{
  "num_hidden_layers": 12,
  "num_key_value_heads": 2,
  "head_dim": 64,
  "intermediate_size": 512,
  "parallel_block": false,
  "init_mimetic": 0.5,
  "optimizer": "soap_variant",
  "beta1": 0.95,
  "lr_head": 0.00946,
  "decay_fraction": 0.949,
  "batch_tokens": [8192, 16384, 32768],
  "max_steps": 5782
}
Each number is 50 + 12 x the weight over its row's rms, rounded and kept within 0 to 99. Layers, rows and columns count from 0. The size before them is the row's rms in percent of the matrix's.

# layer 9 MLP up, 512x128, rms 0.178, rows 432-486, columns 64-127
089:42 38 51 53 59 69 33 56 51 40 51 52 45 53 35 47 45 56 48 65 60 45 37 54 66 28 27 47 73 22 60 58 33 52 37 66 60 41 63 48 40 45 52 60 29 52 44 62 46 76 50 63 19 46 36 47 54 45 71 56 53 61 53 56
093:56 47 88 30 49 69 44 35 46 53 33 62 31 29 32 42 44 53 53 66 19 42 51 49 52 56 49 58 47 69 57 47 39 52 55 45 61 55 55 67 51 56 47 49 39 55 41 41 39 49 54 30 62 37 47 31 49 42 51 48 44 40 44 60
101:32 49 49 25 46 70 39 33 63 53 59 42 48 53 62 49 42 58 36 52 43 42 78 54 62 43 51 40 50 67 41 41 39 34 57 46 41 40 48 29 51 37 33 53 77 48 71 47 47 50 47 81 47 55 60 72 56 45 36 68 41 52 45 48
096:36 60 56 44 54 47 38 42 31 60 55 50 42 46 47 49 58 53 61 42 35 48 57 52 54 44 38 71 48 61 60 74 48 61 45 87 48 49 38 20 44 30 57 50 76 53 48 58 43 55 57 64 57 41 50 33 39 47 56 33 28 48 62 53
090:36 62 65 70 56 64 42 59 29 25 44 49 54 46 61 47 57 48 54 64 49 39 55 80 29 58 50 50 32 61 84 57 53 64 72 53 52 57 29 64 40 46 77 62 50 50 45 48 62 48 56 43 53 40 35 46 33 52 70 48 60 48 69 38
101:46 45 60 50 51 45 47 57 40 51 15 45 46 45 62 48 32 43 56 48 61 37 55 53 57 43 42 48 34 34 37 48 49 59 40 56 61 47 84 39 55 49 59 61 38 54 56 30 32 57 44 45 48 61 57 71 47 40 46 33 60 48 50 59
100:48 55 47 45 48 26 50 70 67 44 65 40 46 41 51 46 44 76 61 31 47 59 42 39 49 52 44 27 47 33 64 44 39 55 66 53 73 49 45 45 62 47 46 65 77 29 40 54 65 57 46 54 55 50 42 33 36 55 44 51 61 62 34 38
092:57 42 60 45 62 72 64 50 45 65 56 58 41 52 54 58 52 56 71 60 43 43 53 43 52 47 43 44 45 44 34 62 59 84 44 54 64 54 72 61 68 59 45 53 61 57 66 50 44 57 31 61 56 50 51 28 26 43 41 60 50 31 68 63
107:51 40 45 37 47 49 55 51 47 51 51 45 47 33 44 58 51 62 69 64 62 54 70 54 34 70 39 48 36 42 65 48 61 74 53 66 47 43 41 40 56 40 61 47 44 64 55 19 38 46 46 61 55 41 32 50 44 60 27 21 43 52 44 56
094:32 60 33 52 59 48 56 75 75 51 60 46 60 40 38 38 57 53 46 59 35 40 64 58 47 44 36 55 55 62 82 40 51 43 55 53 34 49 38 60 48 44 56 45 30 36 48 33 63 60 40 51 47 35 46 43 47 44 63 32 43 58 29 49
104:58 43 57 35 49 63 46 47 44 63 64 44 65 50 43 51 60 87 52 45 50 45 64 34 31 35 37 57 31 49 37 42 36 60 27 80 31 37 67 48 69 50 45 39 42 31 34 67 77 54 47 63 45 56 25 45 58 56 67 66 38 48 62 50
100:49 59 39 54 40 50 47 31 47 40 35 54 32 75 66 45 64 56 39 73 45 53 47 41 55 46 43 60 42 43 45 55 66 52 49 75 49 58 64 59 49 53 52 43 62 59 50 30 47 51 44 58 46 65 45 42 61 36 45 44 40 40 43 51
107:31 45 71 44 48 49 41 29 36 28 52 51 78 46 68 22 44 39 68 40 55 46 51 36 41 46 52 69 49 44 63 44 56 58 69 42 44 67 52 37 55 72 48 45 42 58 30 41 50 66 35 71 43 46 51 36 41 48 33 64 46 49 45 52
101:71 40 52 34 45 47 81 56 54 38 51 27 39 55 73 24 65 66 53 43 49 44 44 63 44 65 34 50 54 45 41 64 43 48 48 41 40 41 62 35 50 48 52 55 45 44 36 55 35 53 58 55 36 62 42 55 56 75 35 64 42 57 38 57
096:49 37 57 42 42 46 61 75 59 52 22 38 35 55 47 50 71 52 53 66 48 53 40 43 46 48 57 51 40 66 52 48 67 43 46 36 51 28 47 50 53 36 75 60 48 45 65 68 43 40 52 51 73 51 50 57 71 67 50 67 57 48 37 43
106:47 50 60 37 68 34 62 37 47 57 49 37 44 52 53 66 68 49 40 78 41 42 48 62 15 52 35 56 53 40 50 32 55 58 53 38 34 63 77 39 62 63 49 52 50 53 44 34 43 63 48 54 48 70 43 37 47 46 35 25 35 48 55 39
104:51 57 55 55 32 47 37 66 49 38 50 60 50 43 46 37 41 33 65 38 48 55 52 58 54 33 42 71 40 61 62 41 61 47 51 44 53 72 45 43 56 39 68 41 45 69 23 65 38 45 47 57 57 59 42 53 36 54 52 51 50 66 72 69
105:49 33 62 57 42 46 33 54 53 54 74 55 39 45 25 42 68 73 52 42 24 57 67 45 47 34 35 63 68 59 51 50 68 65 47 49 50 62 51 46 50 22 42 73 42 47 32 53 49 48 50 38 59 50 64 46 57 48 39 55 50 35 53 51
103:40 45 62 54 34 61 59 78 60 64 49 52 54 45 60 46 53 27 68 70 45 42 60 61 60 34 30 58 35 36 39 48 53 33 45 49 38 39 75 69 28 58 51 33 43 40 56 60 28 45 57 56 56 65 40 35 25 17 57 40 54 52 54 46
101:40 45 73 39 52 54 44 35 62 34 58 46 32 52 52 59 52 49 71 54 54 59 45 56 40 47 43 45 43 59 50 47 40 46 51 31 59 55 53 39 59 49 31 45 51 51 62 58 59 44 40 68 25 70 30 62 43 39 33 34 34 62 61 59
105:57 52 46 35 62 58 53 49 32 31 41 57 66 27 42 44 36 58 58 64 53 43 50 56 46 43 56 44 50 55 61 26 53 45 53 31 48 44 34 46 71 45 46 42 43 61 44 67 42 31 41 55 62 39 41 57 63 68 62 36 21 44 38 57
108:35 76 70 57 69 39 52 76 57 52 48 32 57 54 47 64 57 51 39 51 49 30 52 56 51 30 38 41 25 46 49 70 42 35 42 38 40 52 45 29 49 43 59 41 66 32 53 76 58 53 55 42 39 33 60 50 67 50 50 57 49 50 46 57
094:46 49 51 51 59 47 26 48 51 33 42 58 55 45 34 55 59 53 47 27 44 24 39 44 61 22 41 63 50 75 29 44 62 55 58 71 77 42 63 36 33 58 40 51 55 66 48 58 64 72 66 26 63 62 47 48 55 37 35 47 44 35 51 61
092:34 34 49 35 59 56 48 59 51 56 36 63 50 69 38 43 53 71 50 60 51 59 74 54 46 43 51 37 57 68 36 61 56 48 54 28 59 43 34 49 62 74 26 57 34 62 28 49 53 34 49 48 47 45 51 41 42 40 52 46 33 39 48 60
111:24 34 49 30 50 39 58 25 62 50 29 62 31 63 63 36 55 45 71 45 59 32 27 48 68 45 61 68 39 51 54 68 53 48 55 70 56 55 43 42 57 55 38 48 75 46 33 46 60 56 27 62 43 65 46 58 63 46 54 62 42 56 40 51
090:71 51 66 42 55 49 35 49 59 61 67 51 44 33 63 57 51 62 38 60 57 44 60 47 48 46 61 54 48 43 51 50 59 51 50 59 51 36 58 46 44 44 53 55 36 61 35 37 67 65 64 28 61 43 58 62 54 60 57 58 27 60 49 52
110:39 42 57 61 24 45 54 54 47 43 25 47 28 58 47 34 42 51 40 63 72 37 62 59 44 57 59 53 51 49 50 51 64 41 62 50 43 29 45 61 60 54 41 66 48 61 58 54 56 46 60 49 57 42 43 39 53 44 29 53 55 72 43 56
099:55 62 46 47 75 61 47 62 32 55 38 78 60 53 38 65 72 33 44 69 52 36 63 44 60 45 43 60 60 48 53 82 41 31 52 42 29 54 44 70 55 46 51 61 50 41 56 45 51 45 56 66 47 61 55 38 22 52 49 44 38 49 78 58
095:56 52 58 54 66 43 59 58 58 43 41 28 41 41 65 53 45 51 67 47 44 21 43 49 48 45 59 37 29 88 31 60 34 48 58 65 54 38 52 42 82 51 51 71 52 28 45 64 66 53 28 23 73 60 35 59 53 29 64 64 44 46 58 50
097:47 51 52 47 47 62 53 44 49 54 47 47 45 37 51 40 57 60 47 71 34 35 52 41 43 42 51 30 53 38 54 51 70 57 35 53 62 48 45 54 39 53 64 37 49 63 69 50 48 55 39 35 67 45 43 41 80 43 55 59 33 51 42 61
101:41 58 55 53 44 59 77 62 33 53 47 52 41 50 61 35 50 55 51 55 61 60 41 43 41 29 77 50 38 53 46 33 61 48 57 69 55 11 54 42 57 51 72 54 54 57 72 55 31 52 46 49 52 28 45 34 59 61 74 39 59 47 42 46
102:60 41 60 50 56 48 61 46 52 49 54 54 52 31 61 52 55 63 57 43 64 41 31 36 27 70 29 82 54 49 50 43 33 56 62 51 55 41 42 45 54 52 68 43 49 65 59 50 49 46 50 49 39 37 57 46 60 40 60 37 34 63 45 70
111:36 26 45 30 60 38 54 70 58 57 29 47 41 46 37 58 65 86 27 50 34 62 63 52 35 48 51 62 27 29 44 64 38 45 64 53 59 52 41 36 59 52 48 69 49 57 35 30 55 53 30 38 17 63 57 47 76 54 44 31 54 43 51 41
100:44 36 66 62 62 54 45 49 46 26 32 47 77 37 44 61 48 47 44 42 70 54 36 40 23 40 45 68 46 57 66 31 67 51 43 39 39 37 39 37 78 37 66 54 57 42 47 49 49 41 40 54 49 52 31 31 70 61 51 53 60 67 68 48
103:57 61 48 52 65 47 43 60 47 62 78 58 64 55 39 53 64 52 60 53 41 35 68 70 50 37 42 52 78 41 57 45 62 64 52 31 59 36 36 56 65 50 55 56 62 37 56 51 48 40 43 53 45 30 81 39 60 38 44 44 38 31 51 63
093:45 37 51 45 34 53 55 51 69 45 64 63 53 29 42 48 58 59 59 55 58 34 43 40 71 45 71 39 66 51 60 37 79 52 58 34 64 62 48 46 52 53 47 65 50 52 36 71 62 45 57 59 15 50 39 34 71 51 31 39 51 61 48 43
103:40 42 67 50 20 44 48 54 55 57 62 33 58 51 53 61 53 58 24 43 41 35 41 38 61 23 57 50 64 34 57 69 52 56 63 55 48 57 31 30 51 64 56 60 59 36 46 43 46 49 87 69 57 56 33 65 44 44 58 30 29 53 40 40
104:49 35 63 50 47 48 51 55 46 53 45 18 67 48 27 74 64 28 62 42 44 38 55 46 55 44 42 26 61 51 49 91 56 56 50 54 45 28 50 32 48 79 40 52 52 60 72 40 62 35 44 55 52 68 44 65 53 57 52 41 40 61 44 37
089:28 60 39 39 26 47 27 43 57 28 58 55 52 39 54 53 70 47 47 48 68 49 64 52 52 31 23 48 51 63 69 48 51 58 56 58 54 27 52 25 47 45 53 60 36 33 49 74 35 41 47 57 62 53 40 54 43 41 36 47 30 47 47 42
096:56 29 41 75 69 59 43 50 55 68 32 57 56 43 62 61 51 33 66 69 29 48 63 51 50 38 60 57 65 30 34 49 52 44 58 65 49 26 22 59 54 49 52 35 45 53 59 63 31 55 65 51 43 57 57 52 46 24 49 69 43 66 66 54
101:53 46 55 63 46 55 36 62 46 58 51 85 50 26 58 53 46 48 24 57 43 38 54 58 42 53 42 64 65 65 39 36 40 38 33 48 41 35 55 64 48 38 48 54 53 62 44 41 54 57 79 68 52 77 51 44 45 34 41 67 42 67 40 50
104:28 51 56 39 52 58 39 39 61 52 68 47 42 67 41 59 51 68 58 50 32 38 39 51 49 38 49 26 48 55 55 38 52 53 70 35 49 22 56 63 70 44 42 39 56 38 62 58 49 54 47 43 53 64 49 73 41 56 52 61 28 50 47 55
108:59 49 47 29 53 46 45 61 55 41 53 39 74 65 42 56 55 63 43 69 74 45 46 63 48 32 42 54 57 55 37 50 36 50 58 69 49 33 66 74 46 53 55 67 45 68 67 29 48 48 82 64 46 46 46 38 41 46 59 68 41 54 50 34
110:27 41 72 60 64 62 37 55 45 59 47 42 60 45 63 48 52 56 55 45 36 49 59 28 45 73 67 59 31 38 41 63 41 48 54 40 44 45 64 48 44 67 32 62 70 50 54 59 49 66 83 47 35 38 74 28 35 47 44 44 41 47 48 52
097:46 44 37 42 64 17 56 83 47 31 53 46 61 53 45 52 53 46 47 58 46 45 23 65 35 48 43 41 23 45 49 31 64 37 55 60 73 35 46 55 40 48 51 64 58 52 23 43 63 89 42 56 67 49 54 33 54 53 55 51 51 30 49 62
098:37 54 79 76 52 43 70 52 64 29 39 47 44 56 35 53 26 65 40 66 55 43 56 40 56 41 52 68 71 55 52 45 43 41 43 73 52 30 34 72 43 37 43 44 76 53 48 61 31 41 50 55 59 46 49 44 55 47 62 34 39 38 43 41
109:39 35 47 59 19 64 53 52 41 44 40 59 59 37 54 46 42 50 58 52 60 55 63 48 45 57 55 55 52 45 55 45 25 32 43 44 61 38 73 41 37 67 68 51 54 41 36 54 37 52 30 43 44 42 43 50 68 39 61 44 62 56 44 47
104:45 65 24 43 53 58 44 39 37 71 39 58 47 59 50 38 51 59 48 53 45 54 49 38 48 35 33 73 53 44 34 53 42 34 49 74 55 47 61 38 31 53 57 52 35 72 48 38 44 51 35 73 60 35 37 42 64 86 47 45 46 51 50 65
108:53 66 40 42 56 56 49 56 69 28 47 56 30 57 72 68 66 35 46 59 42 39 50 54 52 42 46 52 51 63 49 51 63 59 70 63 61 53 67 55 74 59 99 60 40 39 56 37 30 60 40 43 33 64 46 46 46 56 42 54 37 73 47 32
094:78 34 59 49 57 39 61 55 38 67 40 61 55 61 50 50 27 63 41 34 49 55 48 61 51 53 62 45 69 44 77 58 51 59 66 58 18 52 37 39 64 61 48 50 55 65 43 28 43 42 55 46 62 37 48 37 22 58 33 48 44 50 32 53
103:51 39 27 62 38 53 45 53 50 60 33 50 60 38 57 43 47 69 61 42 65 56 58 50 39 35 23 38 52 61 63 45 62 56 68 51 54 43 50 35 50 63 44 48 50 54 37 57 42 49 56 31 62 35 48 37 57 67 59 39 59 44 45 50
100:42 56 64 68 47 54 74 42 43 34 47 31 61 32 47 33 66 66 46 48 34 53 45 55 44 48 62 38 47 63 49 55 56 70 47 46 46 34 40 49 63 65 48 57 44 45 59 51 39 20 45 71 58 46 33 66 28 74 66 70 27 47 42 47
093:41 33 50 41 27 61 39 47 44 47 41 47 50 49 25 43 41 48 58 67 37 53 62 35 36 59 52 69 42 55 39 52 38 41 40 59 53 74 71 61 49 49 56 56 56 60 78 47 39 46 36 36 59 59 55 31 62 61 54 53 34 49 69 69
099:38 32 50 39 59 45 52 57 51 73 41 36 38 39 59 58 54 65 53 61 34 47 65 61 55 57 65 61 46 71 58 38 48 39 55 44 61 61 45 48 23 49 44 51 71 40 49 41 53 41 56 61 16 49 55 28 33 35 44 59 58 50 47 57
099:62 72 51 72 43 35 35 66 47 53 55 77 46 40 48 42 50 40 55 57 59 68 56 45 41 58 49 73 74 53 57 51 59 44 32 63 44 33 50 57 46 33 62 43 38 61 46 46 32 69 47 77 26 41 42 44 57 32 29 65 49 52 56 58
# layer 9 MLP down (transposed), 512x128, rms 0.179, rows 432-485, columns 64-127
088:58 63 67 40 54 61 56 60 66 55 67 52 33 48 65 44 38 49 66 29 51 37 50 51 38 54 37 46 58 65 47 27 52 55 46 33 41 32 47 42 50 39 59 59 30 56 55 50 47 31 60 45 75 49 46 54 35 55 50 61 52 62 44 62
096:40 43 19 68 46 36 57 57 55 57 32 64 53 59 52 53 42 51 49 47 70 57 28 48 52 62 64 41 56 29 53 47 39 47 43 01 37 44 51 37 28 47 50 57 56 65 51 60 55 59 41 64 61 33 43 45 47 54 45 58 63 73 51 54
106:38 45 53 48 44 35 48 66 40 34 54 50 64 31 59 53 80 48 64 36 76 48 39 30 64 47 57 55 58 52 39 65 47 62 72 38 56 34 66 53 50 51 51 54 64 63 45 49 52 41 37 51 31 53 43 46 57 24 48 64 58 48 34 62
110:39 53 63 46 45 48 54 29 68 43 33 15 59 48 65 57 39 61 45 56 48 42 73 53 33 69 54 53 57 55 57 47 60 73 41 78 45 70 32 59 38 55 64 65 72 59 42 30 35 50 46 58 65 39 43 64 45 60 66 57 47 72 73 54
092:39 37 50 65 32 43 50 55 71 50 64 67 45 51 35 34 54 57 65 53 53 41 50 43 57 36 72 54 58 37 44 50 66 52 33 62 47 37 65 52 59 55 56 37 41 36 39 43 31 46 37 34 40 54 54 36 78 66 54 42 42 14 58 61
104:49 45 40 39 60 37 36 65 90 52 61 51 43 60 41 45 30 69 49 29 72 24 46 45 62 36 54 47 39 49 52 61 53 57 63 39 59 56 48 59 58 32 52 35 49 44 49 57 43 64 57 38 66 66 49 51 44 54 55 40 37 39 50 57
110:36 77 44 44 49 38 69 70 35 53 49 41 51 37 47 54 51 53 58 37 43 51 52 71 39 58 65 35 41 50 41 39 47 51 53 61 65 44 52 64 39 45 33 52 58 46 44 44 58 64 38 48 53 55 66 53 49 58 58 48 76 57 51 45
084:40 54 54 42 62 30 33 55 24 46 48 44 65 45 69 47 55 69 40 42 36 66 30 77 44 74 47 61 43 73 48 58 58 45 57 73 42 35 49 15 56 34 39 49 54 46 49 62 56 59 58 58 62 46 52 55 74 61 32 66 50 51 39 46
117:52 64 66 45 50 67 43 43 50 48 45 61 59 46 51 40 50 35 39 51 84 66 43 50 27 60 59 58 13 43 42 39 39 55 54 61 31 43 60 44 37 42 48 45 55 48 65 25 51 39 51 45 70 59 53 42 53 47 37 53 21 69 36 75
089:70 62 42 30 48 34 54 67 47 55 41 43 62 41 58 58 44 50 48 69 47 67 50 55 57 39 89 41 38 35 48 46 58 65 45 46 54 46 57 49 50 47 63 36 40 65 60 58 66 56 60 41 59 55 40 37 43 64 48 48 68 53 72 63
097:52 28 37 63 39 40 50 55 45 40 36 36 43 39 59 52 34 42 53 55 52 61 34 57 43 36 69 46 79 49 32 49 57 51 42 68 64 51 49 51 57 52 57 52 00 64 34 81 40 63 33 47 48 45 84 56 47 64 41 50 48 64 60 51
104:35 47 54 34 49 52 35 54 42 67 63 74 35 38 50 34 59 56 52 60 36 57 45 33 58 36 66 44 40 73 55 66 50 45 64 47 75 61 38 55 67 45 61 58 47 44 45 51 62 44 46 74 54 48 51 54 42 60 50 62 38 32 49 59
095:27 47 54 56 60 49 33 29 56 57 69 46 44 52 40 38 37 38 77 43 44 62 50 55 29 58 45 52 58 53 74 65 33 39 41 46 67 47 39 52 49 64 69 64 40 44 51 70 42 61 45 55 37 47 77 37 29 36 32 63 57 58 59 43
105:58 50 34 59 50 71 42 47 33 62 14 64 65 38 38 93 55 70 62 37 41 52 46 37 70 57 47 63 52 34 65 49 67 50 29 60 31 71 47 54 49 55 40 48 52 49 58 42 47 41 58 40 47 45 27 26 53 53 54 46 55 37 53 60
097:36 39 29 50 55 56 52 59 35 68 47 46 52 27 51 71 57 54 61 41 57 47 60 53 64 62 49 32 49 68 38 51 60 34 38 40 73 55 81 59 57 38 43 39 52 63 49 34 46 58 42 51 49 34 46 48 43 47 42 43 55 34 53 37
109:29 66 46 33 43 58 59 71 50 57 59 68 42 42 67 54 55 66 49 47 62 51 28 53 33 53 50 53 44 59 50 50 48 69 52 56 59 51 82 51 33 46 46 52 34 60 40 54 42 39 50 55 53 62 40 56 44 40 64 49 54 61 41 23
108:51 50 57 37 62 67 47 52 51 49 42 73 43 48 62 48 36 50 50 49 46 61 39 40 54 51 31 43 39 55 64 41 19 45 50 42 56 63 47 70 53 61 41 49 59 53 58 48 60 62 42 58 31 41 23 58 43 34 58 38 34 41 51 30
100:39 54 65 40 55 43 46 55 58 36 37 42 66 39 48 56 49 52 44 36 40 67 40 71 51 28 48 46 41 44 34 36 41 37 33 27 48 40 43 60 45 64 65 69 49 49 75 41 51 57 46 34 45 62 18 48 74 64 49 65 52 33 58 48
105:26 72 42 62 53 41 43 60 65 55 61 57 47 67 44 29 64 27 52 63 50 42 29 45 21 59 55 55 63 48 41 54 52 52 45 34 49 23 12 28 45 44 56 52 45 58 54 30 52 40 33 37 58 42 47 74 44 64 56 45 39 55 63 49
094:46 59 40 76 42 54 54 46 41 79 42 55 44 54 34 46 56 66 38 59 43 46 38 58 59 52 47 34 37 31 51 46 69 54 60 58 60 47 65 34 55 73 39 64 37 51 45 71 64 57 57 50 78 15 43 56 46 75 44 44 70 37 49 34
111:52 71 26 51 65 47 64 33 51 57 56 61 59 69 73 74 44 65 34 40 39 62 66 44 40 57 53 56 53 42 48 46 39 33 48 26 48 64 26 72 53 57 46 54 58 69 54 64 43 60 72 59 37 39 43 65 54 42 69 41 42 45 63 28
111:78 58 38 66 64 68 28 66 48 41 43 50 55 39 51 25 39 42 40 44 43 41 73 61 40 51 60 38 59 54 51 76 59 52 50 33 58 67 60 40 46 34 47 64 62 49 54 78 60 65 38 59 66 54 63 63 40 56 52 81 59 64 43 45
096:34 74 49 77 32 49 54 39 36 65 52 61 37 56 48 28 48 51 52 55 66 68 39 37 18 53 44 41 35 60 29 57 42 60 35 44 47 56 30 42 35 43 54 56 40 53 39 43 59 55 71 68 59 43 57 60 45 56 64 45 49 53 59 62
094:32 66 59 60 44 44 40 52 50 55 51 55 58 31 63 65 37 40 56 53 58 44 29 46 48 40 43 45 39 37 49 54 70 43 41 35 51 55 64 48 52 38 82 35 52 50 62 23 57 62 41 55 66 61 38 47 42 39 44 50 55 73 56 55
108:38 62 57 52 60 50 40 41 34 39 33 38 46 41 56 72 31 43 65 47 42 23 57 39 47 29 57 44 41 50 32 56 64 39 26 39 33 50 33 49 58 40 53 39 69 36 26 55 48 42 43 40 53 70 51 61 60 44 43 37 47 58 47 54
090:27 32 52 65 49 58 50 62 34 19 28 33 45 64 35 35 51 41 51 46 42 49 49 51 72 53 37 40 51 50 40 57 50 54 54 63 42 55 53 47 57 68 39 49 42 34 39 51 51 51 56 47 46 51 44 46 49 47 36 38 61 40 52 28
119:40 37 48 47 23 50 36 46 43 47 46 45 39 57 42 52 46 49 69 48 40 54 83 69 70 61 48 64 34 69 52 57 56 53 73 28 46 59 43 53 46 34 56 59 41 63 58 44 45 44 60 57 55 52 39 52 71 40 49 71 30 52 73 53
098:57 59 53 78 63 56 67 52 60 59 49 33 60 50 56 48 20 55 62 59 63 51 71 33 47 52 39 54 41 35 38 47 63 53 56 50 65 35 49 26 47 54 34 43 58 35 43 44 61 52 71 52 51 69 30 43 28 49 62 45 71 61 58 51
099:57 49 64 50 31 46 43 49 57 52 51 63 48 68 49 50 50 69 68 49 64 59 75 53 63 32 50 69 53 49 45 62 67 55 67 69 47 33 59 55 26 42 48 80 80 55 45 45 64 34 63 59 29 48 53 47 40 60 53 33 68 52 50 39
092:51 59 58 61 42 32 46 38 57 35 47 46 47 61 49 45 26 59 57 55 56 57 54 33 41 67 64 49 37 58 52 67 65 43 50 53 23 47 25 35 52 43 68 44 43 56 44 57 45 51 36 57 52 29 47 67 44 46 36 69 63 73 43 52
101:39 37 78 44 34 32 58 49 38 36 39 53 56 71 48 70 36 60 38 61 09 51 55 30 62 66 53 39 58 40 65 41 56 63 50 39 46 49 35 47 38 53 28 43 37 24 45 41 65 58 40 39 56 55 53 56 36 63 55 51 45 34 56 51
108:58 45 53 46 64 37 42 56 45 54 50 59 48 34 47 42 45 53 43 59 60 47 82 41 80 57 43 61 35 69 62 47 54 53 42 32 56 69 40 65 49 55 24 53 36 36 56 76 40 36 53 41 65 29 36 56 57 36 38 57 20 38 62 44
104:60 46 51 59 56 57 38 55 67 52 65 35 39 48 65 50 23 60 48 59 45 42 49 46 49 48 57 57 45 43 80 48 47 47 47 68 55 53 52 18 34 70 51 49 53 58 39 44 51 45 56 56 26 58 09 43 58 59 42 43 56 49 44 40
104:41 62 53 50 56 28 52 56 46 50 30 46 42 41 64 55 48 61 62 69 25 74 57 65 62 62 42 59 49 44 45 57 37 54 50 62 68 52 36 29 52 51 42 56 44 43 55 69 52 62 54 41 49 69 56 33 69 48 59 56 33 60 61 57
097:65 30 41 25 53 54 41 56 48 50 34 60 48 47 57 34 56 40 36 42 60 50 45 60 52 49 55 61 55 48 41 29 46 49 72 38 46 78 37 75 46 45 68 48 28 77 33 32 62 50 33 51 34 48 68 38 44 50 31 50 65 62 35 56
090:51 27 47 33 54 36 67 62 46 46 28 71 33 64 39 56 31 38 37 54 56 62 58 45 38 44 69 57 34 55 33 69 65 60 51 45 40 53 24 52 54 52 71 64 24 40 45 70 54 53 38 39 53 44 37 38 25 30 61 60 49 55 40 25
111:58 34 50 66 47 61 51 46 41 47 49 42 42 37 64 45 64 37 45 39 64 40 45 49 55 60 77 55 23 49 66 33 66 55 63 35 39 39 53 63 51 45 46 46 55 52 43 59 55 57 54 27 26 45 43 39 82 61 76 48 46 48 46 51
106:47 49 47 43 50 56 65 35 54 41 45 55 15 48 63 27 43 61 54 67 35 56 61 45 43 57 69 48 55 62 63 63 51 55 56 60 47 56 65 63 35 34 56 41 45 51 35 68 52 51 65 68 61 53 65 67 39 44 41 49 39 39 44 43
083:36 53 49 57 58 47 50 69 78 34 29 37 56 59 55 59 37 61 61 63 40 68 44 56 36 43 57 30 60 47 57 49 37 58 56 58 32 71 45 62 46 64 41 38 40 44 55 78 43 40 64 59 41 52 58 56 55 41 56 43 42 56 66 31
092:57 73 36 36 49 34 52 46 47 58 58 58 37 40 46 53 28 61 39 25 45 40 16 76 38 59 37 58 59 52 61 36 47 66 64 46 30 46 67 51 38 39 47 50 37 57 30 42 47 57 38 58 62 42 62 62 40 75 40 52 41 43 60 69
098:50 70 46 60 44 37 47 57 40 57 66 77 48 44 54 46 58 49 21 74 67 51 55 28 34 34 53 50 42 55 43 71 38 58 32 30 47 79 43 60 56 54 38 44 48 41 68 57 31 43 66 40 79 51 47 46 59 45 48 36 53 58 40 46
102:59 33 59 52 37 55 30 34 64 66 47 38 72 37 85 41 58 51 56 41 69 41 56 52 77 50 51 60 40 53 63 57 34 57 39 27 56 52 39 45 62 44 49 53 62 52 46 43 49 51 57 48 50 68 65 65 36 68 38 52 30 56 44 39
104:45 38 61 59 65 45 39 53 57 69 57 50 53 64 39 41 37 57 34 65 48 70 54 51 39 40 51 49 50 52 65 48 40 35 66 41 49 44 54 46 42 60 67 35 66 32 65 15 39 43 54 46 69 27 31 72 43 29 46 57 60 61 34 41
103:48 46 57 50 52 37 45 67 58 49 64 51 52 32 38 46 62 39 45 45 74 49 59 26 38 56 41 58 42 43 60 37 69 33 69 47 47 43 64 41 34 67 36 32 73 47 37 35 55 71 58 45 41 31 57 56 57 63 42 67 51 48 59 42
095:33 54 39 67 38 32 84 57 45 53 71 61 47 32 36 61 51 46 57 49 54 50 56 32 56 53 68 58 41 68 51 47 49 65 49 53 35 64 44 50 32 68 50 36 53 50 64 52 55 54 59 77 43 56 84 55 54 22 61 57 57 50 43 70
103:43 37 63 35 52 32 39 61 39 32 57 39 66 51 33 62 39 57 41 53 55 46 45 48 70 28 48 51 60 37 48 39 66 51 41 57 72 63 55 62 56 64 39 56 82 54 61 58 67 59 61 55 52 51 58 53 58 62 23 24 42 38 58 62
102:50 38 54 39 37 37 47 62 64 60 45 58 53 62 32 37 60 36 49 42 67 45 32 51 38 50 51 51 41 76 51 46 54 34 55 47 70 60 70 42 40 56 63 63 81 56 66 15 54 55 65 56 54 53 31 48 55 51 43 41 73 65 50 66
101:37 72 57 45 28 59 44 55 52 48 39 60 41 47 24 57 54 75 53 30 57 59 53 49 39 55 75 54 53 39 17 55 39 84 47 30 54 63 46 35 41 45 61 79 63 52 69 49 49 45 55 50 66 52 56 26 46 37 57 41 48 28 59 38
107:41 36 58 41 45 50 56 46 49 58 41 26 43 45 54 34 47 62 24 62 54 63 37 70 51 54 69 48 61 41 58 55 46 49 40 31 47 49 68 53 34 59 40 42 60 57 56 58 65 33 41 56 41 37 46 53 57 56 40 36 60 49 57 43
097:35 55 47 60 60 33 41 32 39 48 45 57 35 37 36 69 48 31 50 52 37 49 53 58 24 42 67 54 50 45 50 64 54 20 34 44 52 47 62 46 47 50 42 44 47 76 55 34 74 52 34 56 87 22 72 60 50 25 64 59 46 52 60 38
104:43 57 68 78 71 60 70 58 47 53 67 45 43 48 62 43 53 44 60 49 60 66 47 56 26 39 50 45 53 59 27 60 34 36 56 39 42 55 58 36 49 50 43 47 46 16 44 58 29 56 44 48 50 64 69 55 49 45 49 56 58 52 58 62
096:67 53 59 37 52 45 73 32 63 63 32 61 37 57 53 48 53 49 49 49 48 56 53 32 48 39 69 19 65 51 49 44 49 62 24 55 55 53 51 56 44 37 47 53 62 48 60 41 49 37 41 69 43 42 48 47 34 48 44 57 29 53 56 62
092:46 63 72 43 74 50 48 53 34 57 51 53 56 43 46 63 51 39 33 31 50 45 75 48 26 35 65 41 39 38 62 51 39 48 52 27 42 43 46 62 38 45 45 38 59 49 51 72 66 58 68 55 54 51 61 50 42 43 60 39 40 63 40 62
097:45 55 40 40 68 60 53 48 53 35 75 44 58 48 38 40 29 65 54 50 68 49 59 44 24 59 45 44 32 28 39 61 42 48 55 48 41 47 44 62 62 39 51 44 33 75 64 41 50 69 25 59 28 47 25 61 65 73 44 32 31 39 31 69